Each number is 500 + 40 x the weight over its row's rms, rounded and kept within 0 to 999. Layers, rows and columns count from 0. Numbers have three digits each. The size before them is the row's rms in percent of the matrix's.

# gate: layer 7 MLP gate, 832x320, rms 0.113, rows 728-758, columns 256-319
# up: layer 7 MLP up, 832x320, rms 0.118, rows 728-758, columns 256-319
# down: layer 7 MLP down (transposed), 832x320, rms 0.224, rows 728-758, columns 256-319
gate728 108:514478541524477502527586446481567504550522453458464488398497431472455546413616434511515482501500470444495526516536514487448502460466524509513496447565551472510457516523546568459484494519466451
up728 104:503452472501445461570407522474475575539522490474492478502497533460440426506454447592420449563583549463501518414516490416483540534496527452550501502528547483611520484555487475462515511525476493
down728 106:456518494476524465553481528511452558511495491422482537493535447488480477574506485508489459504649517490422537461470514430498505450492477528485497427554529473525598564475460455500532497427506472
gate729 103:424516515507447547519504471445551435441474512505502460509548508519419469495483484473555529519486481556433474493445497517505475503473502537501541457485406602538499480453440480572502542552464515
up729 096:573545467561541492546456495534533467504564529449471472514492529524502447475504519525510508562452505508511540504516430549496478498547486496522410560494488499527522551464505569444486486593619443
down729 094:499500525500477498426461464520476584464482449518421457507402487514498462557518502456485535444496461472506527469507503482495470536514452517494506530545510502464545445438500438476501357448542560
gate730 097:555516475572453428439481492577552535593476438522502493545494563454528499504544463493462531495473466570541509525500505508480498471548487467579477476497510504483477489474509510501471474424491478
up730 099:457453517510486439495508489448490548482544527515537546471493506591542507519547489501490463548550522468502518453461507485501522466521564494512529460488473517528512489469516494461502504510531537
down730 092:485478534408470451485525495470487541472522502490490490469459495503444477509426497504528423484460527453486556473521482542454484456515537540514486549570461502527493611513428425451480533525543538
gate731 106:487521523579514568456526564540444523467517405539486552528504509484470509466479507476430501558529573446467526482477542483488464473449445546514585524576581530450506557523481549539463552450557554
up731 100:477537446540487497468520485465518518495481400525466541508481478554555484506507503530505562524518460476512434446504461505440527559480459484514496496452529436489479475513483529530514466534466449
down731 094:513439513455488513438524489486470465588542526542534515478529527569500442448533498542488540445453493470488492476536564488466538552531512535432488538462513481546485454509512504436494469557480482
gate732 095:561519518511513551441474523466520490527444555432456463520460437562536464489479436497468462506497535475533526524469520467522462506505586466536436531492585492505597537496469562485511556490464513
up732 093:504461548477480524439494479551471486438473488541515517445569481479521428464487464554512502461532465457494480493558468579428516518515525557498503509431476506402521400520510484541584576463494508
down732 098:529512512493515509467497537433474563456533504486377449489494519533520456440470540519467506497510452487467493537459514511555492493462580434495499464497442570496511428473498487450450524471482508
gate733 101:520546527484501500501422455580494460402389520477503524518514462480527488565482532542581567482529529495551538511447456440477478495510459493524419423536492487490522518497462489481494520504472511
up733 104:493434496462514495467475495466466482532598482542466476518481483445514454479481458504508568531498454501442443497502481496503486492454541505513521516474431513453483499532489559507474529465473519
down733 098:532568486556460502497566574518509460483541536569568510498503434480502502478481465491509541446446484497470511432539494454544454506458580470523499545417534531497583531559501507482467518528505494
gate734 098:452540440556455434495462556526525480444531511489494486545545459528521503464541458489516433504553488519475523529469404491528479502505479512486488552488521557479517397528463482541466569565408523
up734 100:497525495501526533520540447540406473463566457478408506472470493439525487488531474558488547512496506512532538491572484499561511606512488562454505484501403523599510563463516485516533514508551533
down734 094:519504519552523488566503445488454478607459487512505529481484525514537454546505567550496452451447531495493473475479587537443526508452527491595447472491479458554443574452465469513506502518497431
gate735 101:461419477504491480523548487483574515540485427531558496543531491465482458534472506478528510507457525499535494517502487441515473489451445529491552533518391399476530511576458509497477515443408518
up735 106:488480505444460572527528463555496516456434495468508501479520428512487475551510528569407588517406514513462465483502518517535492474479534444511534543485517494507489512471557522547509609480487554
down735 107:487500501522512538484526477536554510455420528516471575497397445468500577530498522464517487478516517560561523546550553531518459525456486464429521534520556488546509617461520412538474601502581478
gate736 103:422475536550455472486418466472493497524493541521484488494564471534520424579547488502471518497541469501444414488421465449502471471483461520583461464456521443508446531499537508578497455493474474
up736 104:570516455476524514588514445478523451490478475506511520456506558493491499494546469581422466526541471560528468530501471526449500471547486512539428533429466446499531544538483404556513521473486562
down736 094:499480467510552545587551520506544581488439542494499443467546444555468553441525539476476534507449505501475443512496498526437443444543560548545564497507535526487529542500525426519556518514456510
gate737 110:479555485469512563494589503508561506446466450400418430552556476496519453465451581508534527436508480574531492493585458468419456551509453416540465476460542457532505546492465524528509493488471513
up737 101:563497487498522544472572485508545518456512445415536421512467521579491516580533488455498458459475501515426524482471476447441501479462521420537428467533553393524452511460490498499421460438500466
down737 100:479484484549494519574510465539442439539476453521469484545478494516526494524541495551463447484512448474509505488528498498516547483520495465455484498432522423470502389485546509488512543513497518
gate738 112:569591533516535487530558503530528463533493557525480498514490486461468545399506526467477540484508526472462446566512461481540476490502511552530507512556555551471509517471514568502532407417484486
up738 100:514484473486395493518495505506560490446487512501503577495431491578556478558506465537513509522497505488560562525468526470501511528480482519457427486448461523512449570473530463462502459511555486
down738 112:426469496498480564511443474489497390495504536469572522430502383514571509491501539494505524492508497471528564440526457572485490497537541555484531548467531533463510423503505539446510534508527485
gate739 104:473481461519544529551494428457534484538515528539444463516482488466515538584497509487534518474469441427385522603473497508508443474539491528567503472460563480460556547520538538524478526480506509
up739 102:518509496554489447402452537478496527454449487509559529503506491437447573550464525426501514470468517487557520520408461460530499462446451510531492506437450549515609506559490465464573512551462553
down739 098:552443506507537578462507518489487517523447503490456571503485495464456568474473473538455483502529487431520511488446502524577510486496498480480459545556467509560551516487500425493471560544554474
gate740 086:564587554487493471518540518497456440521491524489550481528527494481539522578528517548468437487541478521450540467549490459489537472434564529593472487483484508527472535455541482517478596435532492
up740 107:547539489543529531500470547439457471523576386478554515509456599527460515511515483533462472549481495572491512479529520490580510529515427477514489573537535490451561532491498496424491514485456578
down740 124:513533531520595487512456516479507512532506469463504534491497481439479482520495551523475538500516480549507520488512503503508515593631442450504542515467513533487548524519439459495534529473468487
gate741 098:465443533566538453445493578529445559465546455520486528449493481513456499497531485569507478446534484476437498478494512428441466571424539492496475481496548503506495457489518515462568424474483501
up741 094:500486493531457470520473503515479510474466514552497555496487513528475499437481546466446580482520529535540469512541623531453456454506486506429488555508458469514543516427540450558549553517540494
down741 104:527559539445546429520585531461492490502480524487520499499539441485502529420522516505414587494504495489538485482517558526534478488481493454506470542485452575547506536494479449545531542476483534
gate742 102:517466552483496525513547510500461469472552440501474496442590506536511542527456515453564515551493503544522557496500511485513476573550487504560481495533501448498553548494517492577561551564487473
up742 102:487428453579421526519396476442487539480491457464436540425474498498488499460507505479490458457406494528447519531521569463465510473572585510479528560502492503481495520474498513538492463491525477
down742 098:489507504559438535524410509477455558395528463516551416448544464537499546424539474492508440496451521481495509502442513489447502520450502438537503487518441473520559391441436545511473522533542497
gate743 099:480524498428520478550597472458458438496480428446429485584458468503487461496538557494439553510553495445526515540415535517531563500478530547619544558482458470480486525419463490550423509515470560
up743 099:507444476470526442510505444470527548523491427467472545421475484481571452552566493500525369490502456432471528467458448543461472592580496515424477511523505556464541554498534546534487474517488457
down743 099:481495449459508469508551448522530558483521485558500458510524555462449490404506533505455504458500553403521503481549485472530503457460532490569494523459495514496495513584465468512453588520430460
gate744 106:519525541528566460448429474582582523461495472509495452477530440479436489528569471438480493494494533537447511526529424439515451427424503497501524515549528565448469526481436541456513545534436451
up744 105:526470450494482537493540519521493541509538512563477465504522519506592496499512470599500512545543494480558460499498483464488482472514522465500468534557513483492478421469517490579492456555501492
down744 095:552531527504539535509556506402454501616498550523424446478500476479546485464465479498499442519505434503521428488469529499464499454577496491508492501584521433416500426521489490542533412503481464
gate745 100:535479456423534488485500464517456473468532506427517423498519517521473541460437564576531572514529463500488496501431532487451418582521455496509535484463468441484474495427489507500502409555525514
up745 099:484542499517502531511535515468501489498496550529496556550494508521451516473473458548496422526479532517507521568481406591464512526546562547531431468538520517570457473454489538552481420523515537
down745 097:470487522570508477412439586505506464499475507505443565560482506474488514534515455502543520536616517412469524485464541518489491500507507515455535570488573496524507466505490508477515546515498504
gate746 103:467390461537504437527489502509543520541517464442513534511502583453517426551521524483474500510468464434481469494502430444499452510458419524440431496505540515485443495531507534524458489542535572
up746 098:497539511509519472545469496414496503498509526494471543541548560493426496463480481498550497470563505505539537531481564559502460517441483542546512451524534556553520588520466534485525533531506431
down746 097:563481507519454418625519498593523506514463532503432442487542549464459537484445519504536472466495515582454536517529540504501466505462353466459534444540489457562519398467479523486518561453448498
gate747 100:533516619531468491519535555454481435501469498432480436470452488463502479458551455461452483469524524469486487588435451554499444524551464527453559491470498374480471482516530504534464473459458534
up747 099:516519506491480491489571480570492529569530571476488485433575480506543439524520452479470479454489517527499500495457464482532480480521433510508494493534525522511492521512567535483527482438501450
down747 096:541496575457502497483459466474538498541434534504582521456514483500534548555530551471511597476553549529507521555451517491507456452498548472430537483546450487431535409480528498567441468438478455
gate748 087:557471529493532543548538434529517449529492540539554551459468515551508464462417519465403443532498497472543567505505513511487526514512507439465469466513475513446544422545523490515529500487462423
up748 098:478523560424442541465435512535472525552531522422507562523528494529528492512478528507430545476548451486531560505502458559466511504420560450493491498511460473492514414474473459545476513487532474
down748 110:549408457493485493525461554487549492495517467486445525493560515487545543490457549506428468532475503527442459552487433576489486479517488467458493525491506455487497434542494525545469561527487496
gate749 100:501528502504494528550484385520445583495518528463509590553496401511481523504475482494458500493423486425549575542499495458480428436501497509505495557538524488438485472541527504578578553495433421
up749 093:549525526496493531444454449505630560488493493473432500551487512532533531536609527478473442523509449489477526458588430509456498412571566572439467464489519504534494493538582463441456531479519443
down749 103:465498551478537533438519508468522475525472566541524534481431463502498524491523527484487516523514589397561547495495461501580495476517469526470456551500476490575486496597441545506497527508541554
gate750 100:470551483515529501521520437499448461434490461457468498494498447479548448541526474464477543584506485453502456478583494524471538504531483505544456488482522496544529466444535510500523505461473529
up750 099:494419499500473561542526537521446521519570413445529515534493500496501517516451562499528463518585471464552436500530559457502531573510488531530545480598496445548497503619515484475546531457434425
down750 091:494487518513451486484476542497491576469459481513592552451488608412558435541458481435560451467492497491446494478496503465543489482518417528450519490477518516472497533432501466542562520509452499
gate751 102:468522480592458568559511495522465526513527470482501529492529549455505466564497399476439546478437478499521534573503436564499518490463460497467485506488534479496487527543559478500493510522478487
up751 106:487480479547517481514527560468425531411519498529550470580526557436397498549544526571465538543511513508517471452480452498582565568567505504502433552558538516508493472493520478554523520508472512
down751 110:555495444527485450528507487456520505437460468494528524513537577488483503518506509544499496489565492482510438412465584559528494499539525521566460525601509510521516564408450468579519507472450480
gate752 100:515473546554548495452626497521524478498508517475512515476433487527441518457515520538508541479487533457538574496554543533468481483511495449548409470515528483514518455435516508543511440451487469
up752 103:538435509482538504490536439492440465494494553561450545471494487514534459484511502551491533563503520524490533526539478519501520472540589543564532455529450523500495485440468494537538480532492546
down752 101:502459523498479532503514535474523487453540502484468537523490469521518493447489516465488563489545562627475503486468538544510428421523388504485557485451486453532461451500478506501542453576414524
gate753 100:440533496476511533479436423486555454507483499472497450430636498564567552519490550519531573583503494463487423486507497512457505529519564425483548516502594526456445480514475477527503500519528423
up753 100:435538531470526417508486532509468458551544490514557513438552454478514526491443450553481573490513423554423459522507478480606486560551524498488534526574491526499480472530423517522505530505528400
down753 088:483500462571522487534495479526506570529459508501484489452498485474501485447504527588472562470478497450533571507566535463499483463560507438530568439565463500499447553529497496460470416425542483
gate754 097:601525496487498594607447500432490499528482483522534598464491481554502478563498483559469506565539498486512501484514537482505540512529494438467551474499392479511537472507491456558472482545472442
up754 096:437495539487494487458466494501478514474437417584493504478506484463486500495508481554480488524485488481544534504526433443489520470485446479559508530500463455532443436466516413540489529476598558
down754 093:477510512483548462501492474454493492504547519552444579491496554620541508543524520469458521477593556502518499500546527510512500466495531558545503432499461478517571523547433453536475467555486483
gate755 101:517500473557434506506469526481504543523483474484452499537557464501571545473496556503576491473480464462504508518468459420473459495547409453621506430452479469582495443511518453526445435526472529
up755 100:540442535552433501490512450511401486490563509501473527506421494461510460468484483479528499450439626440479528426457504514501475531493531492538515507456487527466497495470464493496532546434552512
down755 094:507458474536496514507494480488474458533471504468503510570438434509544485495514482454395529486457509541533489493490513476562458501472486482499518458503489515529543513537455457476517452492466502
gate756 095:479468507470486499490437466550503511520503493498472486480403512509513549458470480533456512480533520539521497474447414443538502461454471489465535498514559415511494457444515463490544516383522580
up756 096:434409522493580519471464454483534515507456498556457489439527478453462457582516431444560484520489462466533424481447532610510533494557462518510486500499527545503519452492496573479488496470565487
down756 092:498502538494430519503485533511532486508534517482500489534534455546524504510432560491472568536546494471463476529457513516577486457487520526479529597534494462573503521452486465557484551512468516
gate757 096:475498498494492422422451496462437517501526453511495504511548465402567434530466551445502457464470499487559409489487487490463468453487531465464551465492411488397565500526484578540551467452546476
up757 096:494516511518522422417501408493528514380502506487481504522424554576537465557464466484496489487507430489466507506523523489508513525506532532555580524507523504539573501466492491488425451464539517
down757 097:474507489495508509578477477555409555504458590491481442503429484550521504482582508502454502436542515471492462531439484469461552482554487532533478476404507557485385613499460568557543582503521461
gate758 099:587518499581490515540501504470554495515469427528469492508493487476455517497531478470535446487532490477526437568527486516484487515445547513532446463472477507517533563508551566528440510506508479
up758 104:440452590548491486499521518458523422477439484470480445565526435515374555468528522464502458404530420517483523555561493460523529450484518503554461478511475531462521512534489470531458526538529524
down758 096:526504501493551481530483550434496489470454530456499478544525503486516558562445532505536485611528438551499479482531506512492539515483545475476467493472431531430567473468490586518521481524491506